Each number is 200 + 40 x the weight over its row's rms, rounded and kept within 0 to 999. Layers, rows and columns count from 0. The size before them is the row's rms in percent of the matrix's.

# o: layer 5 attention output (transposed), 128x160, rms 0.213, rows 125-127, columns 40-79
# v: layer 5 attention value, 128x160, rms 0.257, rows 126-127, columns 40-79
# gate: layer 5 MLP gate, 256x160, rms 0.228, rows 0-52, columns 40-79
# up: layer 5 MLP up, 256x160, rms 0.235, rows 0-52, columns 40-79
# down: layer 5 MLP down (transposed), 256x160, rms 0.216, rows 0-51, columns 40-79
o125,097,220,170,188,167,127,254,202,244,189,182,166,213,220,189,172,240,233,240,258,247,193,142,252,177,203,168,193,199,202,128,255,95,223,267,187,225,166,209,182,143
v126,095,144,154,208,275,197,218,241,276,146,125,174,180,167,212,196,157,147,224,150,311,229,159,117,171,206,219,242,226,193,196,257,183,181,211,195,217,210,241,243,144
o126,103,220,251,188,175,217,226,117,208,192,261,181,224,194,207,184,179,241,161,206,173,181,230,208,224,180,177,178,181,180,137,166,148,222,170,167,208,175,130,139,235
v127,104,265,272,133,160,261,185,205,228,205,231,282,273,234,178,252,278,144,175,178,171,175,265,210,269,211,149,182,138,249,186,185,163,188,164,106,266,240,175,159,211
o127,101,197,187,230,215,155,166,208,158,216,203,175,134,245,233,173,157,230,167,239,191,182,190,149,118,150,249,207,238,180,282,216,291,187,164,276,174,137,260,278,199
gate0,111,241,207,174,214,267,205,153,225,228,163,138,150,114,172,241,222,195,197,236,241,276,223,186,179,277,200,219,162,180,140,177,141,194,206,141,183,274,141,226,214
up0,106,241,189,215,148,218,282,235,220,189,254,138,242,189,214,197,247,143,222,221,234,199,180,194,219,199,134,226,254,214,167,213,142,128,214,178,167,154,208,218,194
down0,103,219,214,220,172,163,196,187,233,142,185,176,259,211,182,207,220,193,157,241,224,140,194,225,159,148,162,151,169,151,262,146,221,221,175,141,135,193,201,164,68
gate1,109,187,131,247,177,145,198,221,233,185,246,252,213,213,185,223,203,185,242,324,276,191,213,139,196,169,153,205,215,211,163,202,212,203,214,241,168,221,248,191,244
up1,100,228,254,191,171,179,141,182,220,169,208,173,233,102,263,168,259,225,211,223,248,172,209,232,168,266,195,214,242,265,173,144,254,185,159,176,201,179,162,224,112
down1,109,167,236,176,203,191,195,170,231,184,273,203,211,229,177,176,214,182,212,135,163,195,155,287,151,226,221,237,188,172,161,245,210,222,180,214,276,234,190,200,231
gate2,098,193,165,192,182,234,158,165,205,150,179,175,203,189,275,140,165,210,249,195,210,217,249,238,140,174,166,186,128,200,149,235,184,166,131,273,261,234,171,268,161
up2,095,240,203,163,234,206,192,160,257,227,182,199,172,267,260,189,147,237,279,261,193,215,209,200,134,123,160,186,142,170,204,237,209,212,143,216,197,207,192,276,197
down2,104,195,155,148,202,173,171,307,190,201,183,186,198,198,200,215,195,188,197,145,215,244,192,223,265,174,196,300,144,224,155,144,145,176,205,132,180,290,181,192,197
gate3,101,225,205,230,259,146,229,233,179,149,156,216,224,156,139,204,175,199,166,175,186,207,210,170,191,252,173,228,219,257,200,187,147,163,257,157,266,200,266,197,167
up3,098,139,242,185,153,178,184,204,199,170,220,231,140,197,189,222,240,173,176,194,164,207,196,194,194,168,296,289,136,213,108,192,177,240,246,145,235,269,203,185,264
down3,099,133,149,206,197,171,193,247,261,257,186,195,225,159,230,201,211,191,262,180,250,72,177,184,161,216,233,146,201,196,186,265,262,168,248,269,178,187,79,252,258
gate4,112,174,230,182,171,240,181,199,181,205,212,216,161,195,184,177,188,246,231,152,223,110,229,261,225,111,236,222,192,222,185,172,226,209,186,205,185,247,204,244,130
up4,109,170,251,142,206,213,203,280,114,232,199,248,242,285,211,241,154,236,224,151,189,183,255,197,221,117,265,207,229,244,141,217,246,176,216,263,173,233,140,230,123
down4,114,280,254,256,209,120,216,169,210,182,207,197,277,226,147,262,187,208,167,177,197,112,175,240,162,223,211,167,157,215,185,198,255,179,165,206,250,189,188,198,181
gate5,095,275,194,220,233,214,160,292,226,237,206,201,150,199,162,156,155,197,188,195,237,243,168,225,202,235,155,250,248,207,255,220,130,200,195,192,184,158,185,229,214
up5,106,225,163,197,190,197,226,282,175,221,275,250,262,241,275,209,164,228,245,231,235,121,272,164,199,159,195,254,306,202,273,230,208,229,218,215,196,122,186,171,197
down5,100,267,184,195,192,210,192,256,173,276,231,163,100,107,230,217,156,228,167,169,296,163,142,196,146,241,288,184,194,222,220,283,170,189,170,185,231,203,160,213,210
gate6,096,233,136,199,122,168,205,245,240,194,242,169,225,213,212,75,161,239,196,194,210,237,215,205,215,174,165,150,227,245,188,191,112,167,268,164,243,85,270,198,219
up6,096,208,181,202,203,246,127,229,226,252,224,154,187,180,201,172,236,270,195,207,204,175,236,239,179,206,246,164,135,205,234,197,230,138,224,225,157,170,257,192,228
down6,100,160,234,111,211,240,175,191,226,246,262,164,238,260,172,204,190,219,192,225,254,124,226,238,177,236,253,223,173,210,203,172,240,251,166,222,184,113,211,217,251
gate7,105,243,149,199,172,167,220,237,232,224,290,215,197,243,161,184,182,175,208,151,233,213,134,263,234,213,216,141,190,291,229,179,200,262,195,176,196,157,181,215,245
up7,103,173,196,173,245,251,154,281,143,207,185,198,203,246,171,251,200,181,203,231,196,255,259,210,259,215,174,230,187,226,207,141,143,178,215,134,154,189,226,159,212
down7,100,169,293,176,264,264,242,224,170,175,148,182,210,175,255,160,244,233,203,214,194,263,171,288,213,245,203,171,157,239,231,152,143,143,191,262,223,192,212,198,182
gate8,085,243,241,268,200,211,207,191,219,188,274,192,147,201,152,215,87,240,172,207,289,162,188,250,211,170,166,268,251,212,230,216,249,140,217,182,234,221,219,217,221
up8,092,184,218,198,201,237,162,261,195,166,183,173,203,204,245,196,199,126,201,190,187,239,165,161,265,179,175,132,184,210,209,177,208,112,176,161,210,144,217,188,188
down8,092,299,190,193,238,191,152,191,169,229,255,181,230,176,183,265,186,177,249,220,151,189,116,125,244,228,224,193,204,162,237,205,195,176,159,217,237,249,215,239,109
gate9,095,186,238,204,254,181,226,254,203,115,146,208,187,115,145,177,190,170,210,215,195,206,164,148,187,229,182,219,152,221,216,166,157,171,219,197,207,205,197,159,206
up9,093,279,257,204,234,145,193,176,168,186,170,167,216,226,164,141,239,186,150,225,132,236,176,253,165,186,294,247,170,181,190,227,177,189,191,200,189,226,131,225,229
down9,092,188,132,186,168,210,212,164,201,168,238,251,187,199,219,143,211,176,212,198,252,160,204,147,201,133,212,167,265,241,192,195,281,268,252,165,229,142,216,236,207
gate10,098,225,212,253,169,198,186,269,193,226,282,171,153,226,124,151,141,120,225,152,169,157,218,144,105,203,233,233,224,281,213,109,176,219,154,219,211,192,207,170,170
up10,099,219,209,189,227,184,273,187,154,202,201,185,156,239,146,191,224,180,234,189,127,154,168,207,220,176,241,173,248,156,196,133,210,139,148,239,213,178,176,269,163
down10,103,210,170,212,138,213,206,189,184,220,193,237,219,147,193,175,207,150,175,161,179,222,177,184,228,241,187,253,210,147,182,248,229,204,246,225,181,195,180,202,212
gate11,106,179,266,212,169,241,224,183,187,241,195,160,250,174,222,233,182,263,213,149,240,251,265,226,222,172,134,205,224,145,200,172,216,175,244,238,169,207,171,203,209
up11,105,121,223,143,181,251,228,229,150,308,199,118,275,173,202,280,195,207,196,182,234,155,218,203,217,127,197,240,148,145,216,246,205,186,222,221,188,195,119,236,194
down11,106,123,204,156,183,216,225,195,198,238,175,213,303,231,196,269,192,134,115,254,146,218,262,173,170,181,209,278,183,197,220,162,265,219,209,210,227,198,156,155,169
gate12,098,139,213,175,153,243,172,192,204,221,244,266,235,234,123,177,202,159,258,228,221,156,133,258,231,267,185,155,151,167,204,150,162,156,157,194,188,220,311,222,248
up12,088,159,240,216,279,280,145,197,178,205,198,204,242,197,140,184,152,210,167,196,222,239,243,198,219,212,226,277,193,188,202,172,165,181,193,204,194,210,123,171,198
down12,099,186,209,188,196,149,246,267,223,219,166,204,223,213,176,138,153,156,180,119,143,181,238,120,255,254,268,255,114,202,205,165,225,149,217,131,137,203,155,214,211
gate13,092,208,152,186,141,274,161,129,156,281,276,158,185,235,206,226,240,233,193,263,210,231,211,188,166,221,208,181,190,259,156,232,176,222,144,275,193,195,188,161,262
up13,094,188,198,181,298,179,194,229,230,231,155,139,233,155,228,160,206,186,261,148,156,141,265,141,274,202,224,142,133,141,218,179,213,197,149,254,182,111,269,165,197
down13,086,180,249,181,238,204,212,182,199,273,220,294,225,135,206,100,213,148,183,221,198,241,163,253,159,224,172,195,151,157,69,154,196,188,248,216,214,137,253,193,201
gate14,092,200,299,177,210,285,175,168,153,183,209,180,291,187,187,178,236,136,198,171,214,194,221,177,172,177,187,192,183,220,203,180,164,137,193,195,170,230,169,217,154
up14,105,170,174,125,210,203,232,151,122,192,196,277,179,92,206,187,244,184,260,202,235,130,243,178,184,243,174,210,223,211,196,151,170,206,207,174,142,168,210,162,160
down14,098,213,203,239,216,103,198,188,212,176,231,213,222,189,161,253,218,180,236,127,154,229,164,207,136,233,245,302,178,190,213,204,151,290,142,223,188,231,213,185,193
gate15,102,191,275,255,219,206,247,219,226,236,273,177,294,157,175,129,186,111,171,183,266,159,244,193,181,194,127,224,269,244,180,208,210,186,175,219,263,247,185,199,220
up15,103,257,166,136,196,120,203,167,160,235,208,194,178,269,181,231,255,196,246,238,241,260,202,183,179,277,222,282,159,174,126,163,199,142,152,181,143,249,151,219,227
down15,105,196,205,212,147,231,238,225,151,132,160,333,133,162,210,239,209,264,230,189,193,213,194,155,269,273,216,242,208,181,185,184,130,211,176,192,158,220,274,201,203
gate16,109,248,105,184,205,268,182,150,183,263,166,198,174,210,231,219,301,251,228,233,166,150,165,177,116,156,209,178,180,237,119,170,154,218,214,232,224,163,198,238,270
up16,106,168,254,158,185,154,187,286,228,233,266,232,148,178,173,204,139,280,166,172,189,216,220,199,192,163,270,193,197,201,191,214,166,178,203,204,215,197,213,171,216
down16,101,130,229,197,220,186,254,256,97,229,206,220,213,214,161,228,247,259,158,200,207,216,159,211,223,224,174,291,156,146,279,145,195,253,209,191,212,128,167,159,225
gate17,101,185,157,183,245,212,144,154,277,183,284,174,240,173,220,207,149,182,203,186,248,163,238,248,138,251,179,196,182,255,207,182,258,194,108,174,171,179,214,173,208
up17,104,182,180,183,276,237,146,190,250,230,207,242,214,114,181,168,242,172,223,209,191,206,213,236,258,251,203,210,221,235,198,177,165,217,196,193,141,203,195,266,169
down17,095,187,203,145,225,243,178,207,217,134,187,207,174,193,283,197,143,215,223,209,235,216,193,90,242,212,243,152,236,214,130,294,143,208,258,208,205,168,243,222,158
gate18,094,204,161,227,229,170,222,158,193,156,211,243,242,214,191,164,189,261,208,178,247,218,161,174,163,183,188,165,236,207,242,175,145,115,242,185,267,251,97,173,217
up18,102,188,244,201,242,106,248,152,118,168,267,203,171,225,160,186,158,187,119,226,205,230,193,170,225,194,187,271,179,263,228,218,164,242,152,140,195,233,234,205,219
down18,106,210,194,212,137,217,209,216,187,195,164,225,200,241,268,264,238,233,233,242,221,175,207,172,250,146,181,161,156,192,243,246,229,200,243,191,219,104,138,215,218
gate19,093,191,222,191,148,232,180,196,196,190,168,180,215,223,222,166,197,167,200,93,229,237,182,172,216,174,232,190,229,214,205,206,180,241,206,240,242,241,151,266,240
up19,094,149,235,216,151,228,110,122,193,202,175,221,267,201,211,249,178,160,223,168,287,213,191,169,206,185,183,236,192,185,256,173,211,219,194,202,245,160,193,152,161
down19,102,262,168,170,166,217,223,182,201,131,241,241,257,170,225,228,195,152,174,155,176,159,186,260,184,220,221,264,203,265,197,236,173,172,148,249,213,178,202,197,178
gate20,096,187,264,208,148,314,189,192,180,200,168,175,223,200,194,231,205,177,151,147,231,271,263,205,164,217,172,232,176,180,153,188,164,208,179,208,185,233,194,162,198
up20,098,199,226,226,208,208,196,183,163,201,133,215,242,191,218,177,180,243,122,132,223,200,191,165,75,217,259,285,162,193,136,121,201,242,185,181,173,254,197,183,174
down20,103,160,207,200,138,225,175,270,172,187,229,178,177,169,199,233,186,187,245,179,218,190,189,253,223,138,200,171,172,184,172,218,209,252,175,220,165,199,143,170,157
gate21,104,245,253,272,227,125,246,234,242,227,272,225,186,152,234,246,186,232,163,147,241,192,139,283,158,184,154,161,212,218,181,181,114,197,231,183,192,183,150,257,253
up21,108,152,198,85,146,202,199,233,227,110,198,199,192,256,188,198,139,228,176,193,220,176,242,174,185,172,116,181,270,203,255,306,197,171,217,204,222,137,150,163,278
down21,101,245,185,240,241,173,264,173,212,225,273,207,155,192,198,124,265,214,142,161,265,143,152,270,138,169,215,209,226,261,248,198,208,165,227,164,173,184,204,205,262
gate22,073,240,157,173,189,262,143,191,230,209,233,223,221,243,248,199,171,155,183,264,230,183,221,200,132,180,187,231,254,241,244,180,197,185,283,225,175,270,140,142,213
up22,071,151,191,222,217,196,172,223,217,237,214,232,168,221,203,181,237,236,220,238,169,200,210,205,230,175,147,125,190,200,150,143,249,214,241,154,260,208,202,190,243
down22,082,214,231,185,177,222,201,230,179,265,240,117,159,235,190,188,256,127,220,243,286,181,200,184,171,150,166,159,162,173,301,251,162,225,141,238,195,244,133,180,209
gate23,105,192,243,240,140,193,157,178,155,214,210,241,242,271,187,156,218,151,278,168,253,203,184,154,236,164,216,157,245,222,224,205,141,185,234,275,194,160,223,187,212
up23,100,225,218,166,237,214,251,210,214,157,192,185,190,131,222,180,201,195,218,206,175,205,269,151,111,247,281,244,132,237,237,285,220,221,198,160,215,213,181,230,194
down23,110,150,226,172,203,239,195,194,254,105,236,159,231,168,178,191,153,158,239,164,189,227,183,244,133,251,227,161,188,104,228,178,239,270,163,232,240,228,189,175,226
gate24,102,171,209,186,147,137,207,238,198,201,231,169,203,302,215,144,163,214,249,204,222,123,188,286,241,168,247,266,260,162,178,184,232,248,201,209,257,214,154,196,277
up24,113,201,232,141,185,187,244,223,183,185,195,131,253,179,233,202,219,157,191,210,211,263,189,174,130,165,217,241,260,193,190,273,216,177,209,152,236,168,124,180,225
down24,096,175,247,177,209,280,201,212,173,206,234,168,174,259,232,160,252,191,181,265,147,221,243,190,226,173,249,122,201,157,231,130,218,202,229,186,218,228,169,195,234
gate25,105,241,237,186,180,243,211,263,174,194,165,207,190,223,128,219,167,240,202,209,221,212,221,244,149,216,164,139,206,227,148,184,112,169,142,193,176,246,202,204,228
up25,109,210,140,202,152,315,192,254,223,204,190,247,181,200,204,174,158,172,183,157,164,219,204,215,199,178,111,229,161,194,197,191,213,202,129,212,151,232,228,140,239
down25,111,228,176,252,150,247,156,168,220,207,197,217,155,191,199,175,190,184,167,178,166,176,266,279,174,178,157,180,166,239,215,197,225,206,178,238,175,269,296,211,168
gate26,082,172,156,151,211,193,149,222,197,175,156,190,217,227,183,194,199,195,255,207,175,190,265,187,184,174,194,224,282,175,253,239,235,206,225,233,165,134,198,219,172
up26,092,205,170,157,169,253,218,179,166,178,214,215,152,176,81,174,199,202,176,225,196,212,220,191,221,246,228,184,213,235,133,157,215,143,217,168,212,268,191,260,239
down26,087,180,161,180,164,191,173,157,230,166,168,231,205,115,265,277,210,169,170,227,273,265,218,171,241,170,266,220,211,259,181,192,137,209,117,216,150,199,253,228,185
gate27,096,214,237,191,218,197,250,223,161,191,195,145,201,219,125,203,215,195,264,257,246,153,163,256,144,146,180,146,197,121,187,255,223,197,109,182,253,124,169,224,230
up27,105,201,171,258,194,88,221,204,289,214,223,154,96,189,223,202,254,213,211,241,227,181,118,211,181,261,264,172,233,188,194,224,174,225,241,209,227,203,183,208,180
down27,089,173,289,186,235,238,251,248,189,145,152,178,220,247,116,175,166,176,218,184,206,208,229,203,169,153,144,205,205,169,257,212,216,205,148,205,194,137,181,121,240
gate28,097,247,180,224,190,185,231,176,140,204,169,234,227,177,176,196,198,220,247,234,183,153,188,146,194,193,142,181,256,129,240,212,209,217,173,153,182,190,227,214,232
up28,097,186,159,96,172,204,285,181,88,221,128,254,183,153,161,157,201,150,199,211,181,226,159,168,216,158,199,299,277,214,288,223,220,207,185,189,207,196,182,192,195
down28,101,224,253,250,133,216,173,261,130,234,208,138,239,159,259,182,208,228,238,191,202,234,218,170,244,245,215,193,280,186,185,200,149,202,212,174,259,192,238,273,182
gate29,098,200,230,255,176,266,258,204,234,202,159,210,190,169,247,176,158,200,183,155,184,168,291,167,208,167,237,211,182,185,163,198,164,251,242,212,263,155,141,211,191
up29,105,257,196,138,209,196,219,295,228,180,201,216,194,270,147,203,197,230,158,228,216,222,164,222,193,148,220,223,212,165,227,189,167,157,220,112,122,193,197,178,235
down29,103,183,197,167,188,187,146,215,213,194,220,180,220,281,147,231,124,136,190,149,222,145,160,217,210,229,214,200,148,195,202,168,129,201,203,247,222,178,231,187,195
gate30,094,246,161,226,223,137,155,248,224,189,194,191,217,239,221,202,172,253,230,217,216,165,163,245,165,296,163,192,177,181,139,256,239,260,191,244,165,166,214,296,197
up30,105,189,253,230,193,124,160,185,185,151,188,217,221,218,247,149,218,237,199,231,156,157,199,200,153,243,133,169,189,187,181,248,227,274,221,235,259,172,211,266,245
down30,099,122,197,203,223,226,234,274,186,258,175,248,136,204,200,212,268,189,202,253,187,266,186,274,246,208,295,269,218,209,236,218,249,259,211,146,231,173,259,217,206
gate31,110,184,211,204,184,165,252,264,172,192,203,306,279,188,247,289,227,168,194,186,148,180,272,177,178,193,238,115,142,217,188,191,121,228,243,229,180,242,174,235,220
up31,104,132,209,205,214,278,154,283,182,220,228,161,215,153,178,163,186,237,166,214,213,170,201,196,225,270,198,202,128,157,178,161,226,219,187,121,195,207,153,205,133
down31,102,200,121,166,155,248,204,203,172,130,222,175,194,221,221,296,202,187,246,212,208,224,216,167,214,206,189,207,171,196,170,211,127,253,144,234,149,210,265,220,239
gate32,089,188,206,166,142,276,150,185,155,256,264,186,243,221,197,175,218,239,200,225,202,215,188,212,271,165,207,165,234,172,246,228,187,173,189,238,214,244,181,149,199
up32,082,196,214,206,210,197,174,261,159,153,243,191,135,169,189,258,194,144,244,224,197,155,208,188,178,196,205,210,184,174,304,263,252,190,207,219,176,292,191,151,258
down32,084,249,174,150,250,150,129,198,189,204,191,165,167,83,244,213,162,230,233,126,211,234,221,148,230,235,167,224,189,243,167,225,115,252,149,182,239,191,221,237,208
gate33,089,134,227,301,226,185,239,169,187,165,232,199,199,196,208,180,195,222,247,198,207,187,195,177,275,213,211,211,184,133,135,180,249,163,253,239,187,147,140,212,211
up33,087,195,191,151,151,223,260,143,210,261,212,212,169,223,160,291,235,172,186,272,169,150,216,180,172,199,195,201,264,212,243,243,190,201,216,222,266,218,256,236,188
down33,105,216,199,255,235,194,201,194,153,214,195,205,172,130,173,197,151,170,196,188,203,217,221,149,241,242,223,167,236,293,217,143,152,266,136,129,185,216,166,229,167
gate34,098,135,197,236,110,117,170,207,203,237,148,184,167,182,256,224,230,192,179,255,165,306,142,254,189,194,198,260,254,170,229,263,189,168,138,203,242,194,282,176,223
up34,100,226,128,180,227,210,206,205,203,213,161,207,193,190,264,218,207,200,211,199,194,181,270,202,212,222,184,234,163,205,179,184,181,230,260,246,201,243,193,146,178
down34,103,188,205,221,219,168,209,194,270,201,228,215,208,187,250,124,251,169,205,174,281,149,195,126,132,225,218,209,224,230,193,131,284,188,176,226,165,229,192,202,242
gate35,116,218,166,229,180,165,190,213,202,163,142,125,178,144,208,136,286,208,192,228,226,212,214,262,217,196,182,176,255,142,201,239,252,181,175,174,213,227,143,142,265
up35,108,202,246,238,112,202,193,170,259,153,344,140,235,222,239,212,157,186,186,234,219,174,226,203,146,186,251,243,259,123,189,272,263,204,178,187,300,173,147,166,238
down35,098,238,134,154,245,231,215,250,141,248,175,200,146,230,190,217,186,201,162,206,181,215,207,205,213,160,223,155,179,206,232,140,267,198,195,209,207,160,153,196,276
gate36,098,124,232,225,207,198,169,243,162,132,150,176,230,194,173,249,155,259,206,161,139,294,211,204,172,202,188,198,161,215,282,189,117,210,194,147,205,137,234,215,211
up36,089,224,199,246,224,139,227,173,146,178,183,227,224,198,153,181,239,166,216,231,221,198,250,182,153,202,182,181,157,140,208,222,299,219,207,175,246,141,109,234,232
down36,095,193,145,209,187,172,180,212,76,248,182,220,221,205,149,151,235,203,228,157,164,231,178,141,163,183,131,244,218,250,144,164,229,146,205,262,244,172,182,225,160
gate37,118,190,211,214,161,186,184,238,271,332,205,237,204,168,187,237,180,237,208,193,174,188,159,211,218,172,201,203,187,135,222,173,118,204,213,281,219,192,246,243,194
up37,106,218,194,301,154,267,240,255,240,198,191,201,192,206,231,177,239,223,220,181,196,187,201,187,211,210,183,91,182,206,117,169,173,113,195,199,215,183,159,286,153
down37,106,207,179,196,264,154,175,195,220,199,196,262,209,239,172,166,198,183,220,171,214,146,124,207,236,204,136,223,208,193,202,177,220,195,187,211,187,196,234,227,250
gate38,103,167,108,229,290,192,159,192,213,271,159,220,213,263,184,181,144,204,177,211,221,110,225,207,218,190,292,216,228,156,235,199,224,285,265,224,183,168,153,198,143
up38,111,212,266,97,188,188,164,186,185,244,239,154,183,205,157,157,161,211,222,253,209,183,154,182,147,232,289,233,137,160,155,267,144,218,232,145,180,153,216,148,236
down38,104,251,167,193,239,286,159,246,210,212,238,194,209,232,236,224,253,230,189,194,160,246,222,206,197,183,212,136,213,189,165,186,228,198,174,253,215,154,216,142,188
gate39,095,114,172,139,200,217,176,186,217,221,220,216,206,122,253,181,131,200,210,115,141,170,181,177,217,201,229,143,255,238,175,243,175,171,260,237,158,195,215,207,193
up39,094,187,235,118,173,126,205,159,241,185,203,195,196,174,283,182,178,154,254,187,198,145,229,166,249,237,213,187,275,140,254,217,199,225,194,161,145,218,203,229,176
down39,098,263,212,219,165,136,216,170,314,230,212,283,154,248,202,165,206,194,149,153,178,191,126,268,194,150,170,204,241,199,174,149,246,131,140,146,202,187,207,251,221
gate40,106,185,249,167,148,200,208,206,222,165,275,235,199,171,137,214,263,260,150,243,173,226,180,198,178,218,189,168,249,154,115,75,208,149,193,225,170,179,227,225,176
up40,102,181,184,221,142,209,215,217,226,209,263,225,148,196,141,218,214,207,245,212,152,222,210,333,177,181,195,148,237,195,228,158,158,196,188,197,228,168,139,204,215
down40,109,233,262,141,118,217,203,233,160,199,153,207,156,210,104,208,238,237,132,248,143,162,267,187,249,227,186,205,215,186,215,183,178,195,186,197,152,196,230,208,231
gate41,087,252,202,278,173,177,219,224,145,226,220,210,235,129,233,156,262,90,178,205,252,191,205,187,200,210,159,202,130,198,245,213,116,237,197,225,176,243,224,201,300
up41,090,211,207,209,169,158,239,213,182,193,267,145,197,224,106,205,208,198,218,337,187,179,218,256,245,107,180,184,217,158,291,209,181,176,258,204,186,255,186,183,242
down41,096,193,155,175,267,233,223,219,184,235,84,236,265,285,173,244,190,247,170,153,205,275,188,212,165,233,195,244,230,188,174,247,186,235,277,196,228,186,167,258,179
gate42,109,133,145,253,194,175,189,208,111,213,219,178,149,231,137,187,200,222,169,271,201,200,175,246,199,206,285,244,282,166,292,192,227,262,211,181,159,167,205,198,172
up42,107,259,193,210,266,170,187,178,255,191,98,172,161,124,159,165,225,207,169,188,188,187,255,179,179,188,198,187,161,241,161,268,170,202,203,200,142,228,161,160,220
down42,100,272,228,156,196,176,191,163,228,173,190,220,243,194,174,180,190,237,259,121,162,245,216,186,199,198,152,146,203,223,160,161,142,182,169,275,238,173,228,133,190
gate43,103,141,202,246,209,145,193,206,168,205,161,171,200,196,132,146,150,192,183,216,214,126,173,220,191,275,202,212,199,142,179,198,158,217,224,188,203,237,145,159,250
up43,108,170,139,155,206,153,167,209,175,157,211,244,182,214,204,156,213,199,215,178,139,230,235,213,138,168,195,261,165,152,170,149,231,199,176,185,255,243,215,182,191
down43,084,219,269,161,193,215,191,173,189,188,255,156,134,183,220,175,204,234,157,210,210,129,241,201,231,263,206,166,177,251,277,223,229,297,232,213,221,120,198,180,268
gate44,095,212,227,164,202,292,164,179,199,172,190,220,266,217,136,188,125,187,147,218,236,190,162,157,224,191,195,152,165,206,208,196,138,254,159,287,202,253,245,239,253
up44,092,154,185,190,268,243,220,225,222,171,160,143,181,241,119,232,156,177,170,192,185,277,137,155,201,232,153,114,199,156,222,156,171,236,222,223,209,247,217,223,240
down44,086,230,168,183,207,165,186,169,169,167,163,142,222,206,196,250,265,200,196,247,169,163,190,221,167,145,233,202,219,236,215,205,252,123,242,261,201,130,177,108,183
gate45,091,171,197,247,192,172,175,226,193,235,215,226,235,130,174,152,187,218,178,218,144,282,160,231,165,238,150,173,180,181,147,204,146,221,195,147,218,172,178,210,140
up45,101,176,144,182,207,247,253,167,274,140,152,150,204,232,173,171,174,178,212,164,139,137,285,163,245,140,248,244,215,223,174,180,219,191,206,214,125,242,200,228,304
down45,101,221,263,202,249,192,232,146,208,160,186,182,180,249,234,171,147,175,222,210,213,223,186,227,156,128,131,267,269,217,193,217,160,145,261,264,144,196,170,199,182
gate46,090,247,221,186,188,157,146,205,140,171,164,249,167,269,174,154,201,185,223,102,125,119,183,137,280,168,249,199,178,194,251,230,166,212,249,244,169,204,264,172,208
up46,097,138,147,230,140,260,172,184,133,167,167,221,259,123,148,222,199,114,244,251,223,134,256,170,124,223,192,156,214,243,143,241,174,142,192,207,228,189,231,157,145
down46,101,233,184,257,241,130,166,280,194,240,213,260,142,184,211,182,247,149,201,218,202,164,206,276,177,210,228,189,300,259,245,193,204,226,216,233,173,190,212,236,238
gate47,097,173,100,156,195,149,181,179,217,219,250,203,164,209,215,174,241,164,201,213,218,215,194,179,235,166,176,156,213,177,180,261,209,180,189,172,188,181,192,235,216
up47,103,178,252,223,115,216,172,176,148,161,196,199,149,222,316,228,188,197,166,208,189,221,198,230,215,180,184,231,259,197,220,89,227,236,167,239,140,148,176,182,204
down47,101,134,184,164,220,215,181,119,139,136,158,181,262,215,140,202,196,234,236,203,207,198,214,262,273,214,170,273,167,159,187,81,178,219,220,235,204,205,216,169,215
gate48,102,195,158,241,173,238,188,247,137,204,289,222,215,111,212,226,278,165,192,183,180,148,219,177,185,219,162,148,206,185,125,169,145,269,246,194,194,183,252,281,211
up48,105,249,136,158,203,131,196,273,167,159,216,242,143,157,238,202,184,209,171,156,149,208,214,225,205,172,199,243,267,202,218,202,202,183,199,180,161,192,232,140,195
down48,110,225,237,149,180,220,189,200,200,188,265,172,218,225,287,143,210,172,126,219,203,174,233,223,182,153,210,170,194,225,206,209,139,165,145,221,131,273,212,224,235
gate49,100,129,264,238,159,188,214,171,152,178,269,196,133,214,202,203,176,186,159,193,250,240,224,220,228,220,163,243,204,107,188,233,137,210,198,221,117,290,251,213,245
up49,099,155,242,189,222,169,224,214,209,220,226,144,184,149,227,170,155,196,212,176,197,198,205,189,232,129,185,282,232,147,255,177,260,258,223,236,167,241,217,262,168
down49,107,221,200,151,197,205,213,239,205,204,205,198,173,164,250,177,209,290,173,188,202,219,236,173,263,162,118,195,198,198,270,119,175,135,170,274,283,133,201,187,266
gate50,099,272,136,242,164,140,213,283,187,178,138,220,200,273,212,225,218,235,229,147,232,161,211,198,137,169,215,140,171,165,258,283,223,210,243,189,227,195,239,239,168
up50,103,220,257,226,127,178,139,148,212,141,137,200,174,216,201,219,213,191,232,207,216,179,227,200,263,218,172,283,180,220,123,238,251,228,225,139,245,260,168,165,120
down50,100,175,203,202,339,193,157,223,185,231,208,207,267,226,232,201,257,219,185,217,165,237,220,227,223,232,286,164,245,201,226,197,180,217,270,201,201,213,203,185,116
gate51,095,211,186,238,146,153,187,207,167,212,146,199,201,158,221,228,258,204,237,192,217,173,252,179,204,215,215,109,201,194,205,244,150,282,132,190,141,202,175,139,191
up51,096,271,267,204,179,218,219,211,152,179,175,302,220,216,250,183,156,115,179,206,222,162,205,176,152,157,167,177,265,194,244,201,164,154,197,143,99,119,184,194,187
down51,100,184,146,268,225,187,192,211,223,293,186,144,187,122,203,211,199,217,156,175,152,188,283,213,181,182,173,213,218,194,213,157,180,219,178,212,165,168,222,173,132
gate52,109,294,173,267,262,214,167,214,196,217,199,244,224,216,209,127,144,237,176,131,186,225,146,171,263,143,205,214,195,222,163,173,209,233,152,269,213,208,158,129,197
up52,098,219,249,213,206,188,221,166,213,153,234,262,165,206,239,208,144,224,220,224,236,195,267,234,216,249,206,229,186,254,189,197,190,144,206,140,187,179,169,110,193